Each number is 200 + 30 x the weight over its row's rms, rounded and kept within 0 to 999. Layers, rows and columns count from 0. The size before them is the row's rms in percent of the matrix's.

# q: layer 3 attention query, 128x160, rms 0.081, rows 94-97, columns 0-159
# k: layer 3 attention key, 128x160, rms 0.0784, rows 94-97, columns 0-159
q94,100,244,152,176,174,143,191,214,211,208,209,205,222,143,232,178,198,177,168,199,183,265,176,216,213,199,155,173,175,209,218,183,161,160,225,251,176,197,220,230,189,232,156,214,167,238,153,150,167,225,222,241,231,134,141,219,189,262,163,212,183,213,176,178,145,263,222,204,207,182,199,214,193,214,211,244,226,254,195,194,265,162,157,185,194,194,202,185,148,199,214,177,235,235,239,207,209,182,166,230,266,180,171,177,166,214,196,183,202,238,215,236,210,226,161,209,216,214,234,192,210,189,167,194,176,189,207,198,201,162,172,186,135,227,231,224,209,155,199,194,151,161,204,249,179,232,211,263,165,238,230,178,197,223,182,210,213,176,210,242,176
k94,102,191,163,228,194,223,166,172,253,206,229,217,175,223,158,235,285,155,200,230,215,227,196,135,207,224,208,207,228,208,211,191,205,195,225,186,245,225,196,166,217,182,238,141,228,227,201,123,211,263,199,217,265,211,214,169,256,196,148,246,209,206,182,180,205,164,248,186,231,144,251,189,228,201,198,209,207,182,186,183,219,200,200,213,174,236,231,216,246,210,242,165,199,130,193,144,185,189,167,202,139,188,166,267,173,173,138,203,190,180,229,178,216,186,156,211,196,210,168,208,220,203,208,194,222,248,140,199,188,151,183,196,202,192,183,251,229,167,211,186,154,217,190,188,189,203,210,194,231,228,179,150,180,203,209,217,219,190,188,227,158
q95,099,154,170,176,236,267,200,204,179,177,211,255,187,218,242,174,221,230,221,244,198,168,229,238,203,163,201,204,117,214,185,202,186,200,199,190,186,249,183,163,176,215,179,172,211,224,231,213,213,179,169,234,222,203,189,211,222,213,217,183,211,181,232,195,236,132,197,215,235,115,235,224,213,244,194,192,170,159,223,147,163,185,185,230,236,165,168,205,265,222,165,161,197,141,169,242,192,139,207,199,188,142,185,230,179,231,174,210,165,210,215,185,162,165,213,227,154,186,223,233,188,185,242,184,190,222,224,202,226,191,251,207,183,228,239,180,246,120,217,208,212,188,199,142,176,222,209,170,187,226,193,203,196,189,221,248,236,221,215,186,151
k95,105,201,301,202,108,224,161,190,258,222,184,172,179,195,176,195,215,161,173,164,178,208,189,221,159,206,140,191,222,229,167,172,181,178,186,211,167,197,198,209,180,240,266,197,157,197,253,230,236,217,198,171,190,203,224,202,228,139,190,217,149,192,230,191,209,216,168,256,162,185,236,208,173,195,208,249,186,199,228,180,202,211,191,207,209,199,215,209,192,201,175,233,183,194,242,256,232,189,155,215,201,203,202,156,180,231,214,167,205,271,224,208,194,198,204,172,177,187,167,238,198,222,226,196,180,189,238,212,192,193,208,197,215,232,253,161,205,226,226,262,149,186,199,215,199,184,191,188,224,169,208,234,136,189,216,134,257,213,174,168,276
q96,085,213,166,194,172,213,194,184,204,214,189,187,244,193,218,144,174,146,195,241,222,172,240,240,249,169,210,222,117,274,185,190,165,199,182,162,213,224,255,219,196,202,208,206,179,148,181,243,149,253,175,230,217,170,216,194,154,184,159,186,250,196,199,193,227,185,178,244,179,181,199,191,227,236,169,230,251,230,196,197,141,251,149,222,257,172,195,193,235,187,183,238,231,176,192,230,203,182,231,252,202,192,153,181,216,195,229,259,223,187,220,188,212,193,190,171,204,197,156,162,139,213,203,154,161,211,241,150,236,188,218,197,164,190,213,182,221,195,160,171,200,178,228,198,226,203,209,177,156,205,173,181,239,248,259,209,189,190,235,216,175
k96,096,155,210,231,237,235,189,178,198,214,192,209,161,187,167,277,228,194,176,161,144,241,213,165,227,207,176,189,212,182,158,197,187,212,138,215,173,172,141,177,237,198,228,237,203,254,230,147,253,220,177,185,181,190,215,214,202,213,226,147,173,199,185,174,181,212,155,202,199,200,237,225,169,179,227,186,223,240,179,224,281,180,237,172,165,238,150,223,216,189,215,150,190,231,219,196,193,172,190,150,158,233,189,258,180,233,141,162,221,202,243,183,218,171,141,193,186,255,239,240,249,212,216,209,242,252,206,223,198,206,231,207,183,168,157,200,214,183,213,200,197,210,221,179,171,239,185,172,209,188,204,205,212,148,197,236,184,250,155,217,191
q97,126,176,207,255,203,230,217,161,203,208,177,226,208,201,175,237,226,181,178,160,191,195,217,193,185,168,209,164,208,162,247,185,211,138,154,187,224,201,156,195,251,250,187,198,179,210,202,203,201,163,214,172,206,218,178,243,234,221,219,203,159,229,209,166,180,146,250,183,193,191,159,225,177,224,187,199,259,224,208,245,248,197,255,192,212,171,194,185,216,255,169,190,193,225,225,207,203,203,226,177,194,173,200,235,203,211,192,213,197,157,242,246,193,194,152,238,209,255,248,170,240,186,196,128,185,243,192,247,140,205,189,249,251,175,186,221,190,148,160,133,220,221,224,203,160,185,203,152,222,243,184,162,197,181,170,260,151,220,148,169,193
k97,113,222,211,226,199,223,230,205,195,136,230,225,200,197,233,215,228,201,200,167,164,206,149,173,239,235,148,183,223,275,173,237,229,205,208,182,189,151,189,173,209,183,207,205,251,192,217,221,214,227,256,185,156,240,205,190,185,185,228,189,188,194,186,184,177,167,232,211,208,246,215,231,157,218,216,184,187,136,179,197,191,170,221,173,176,236,169,230,216,207,231,143,216,223,188,187,171,269,187,127,203,197,229,205,161,222,166,175,236,212,169,189,181,143,195,258,231,197,200,252,256,147,201,194,219,208,167,146,208,223,256,143,212,199,190,213,167,244,207,239,214,215,176,166,155,228,190,215,237,232,249,192,189,177,176,231,177,266,223,188,163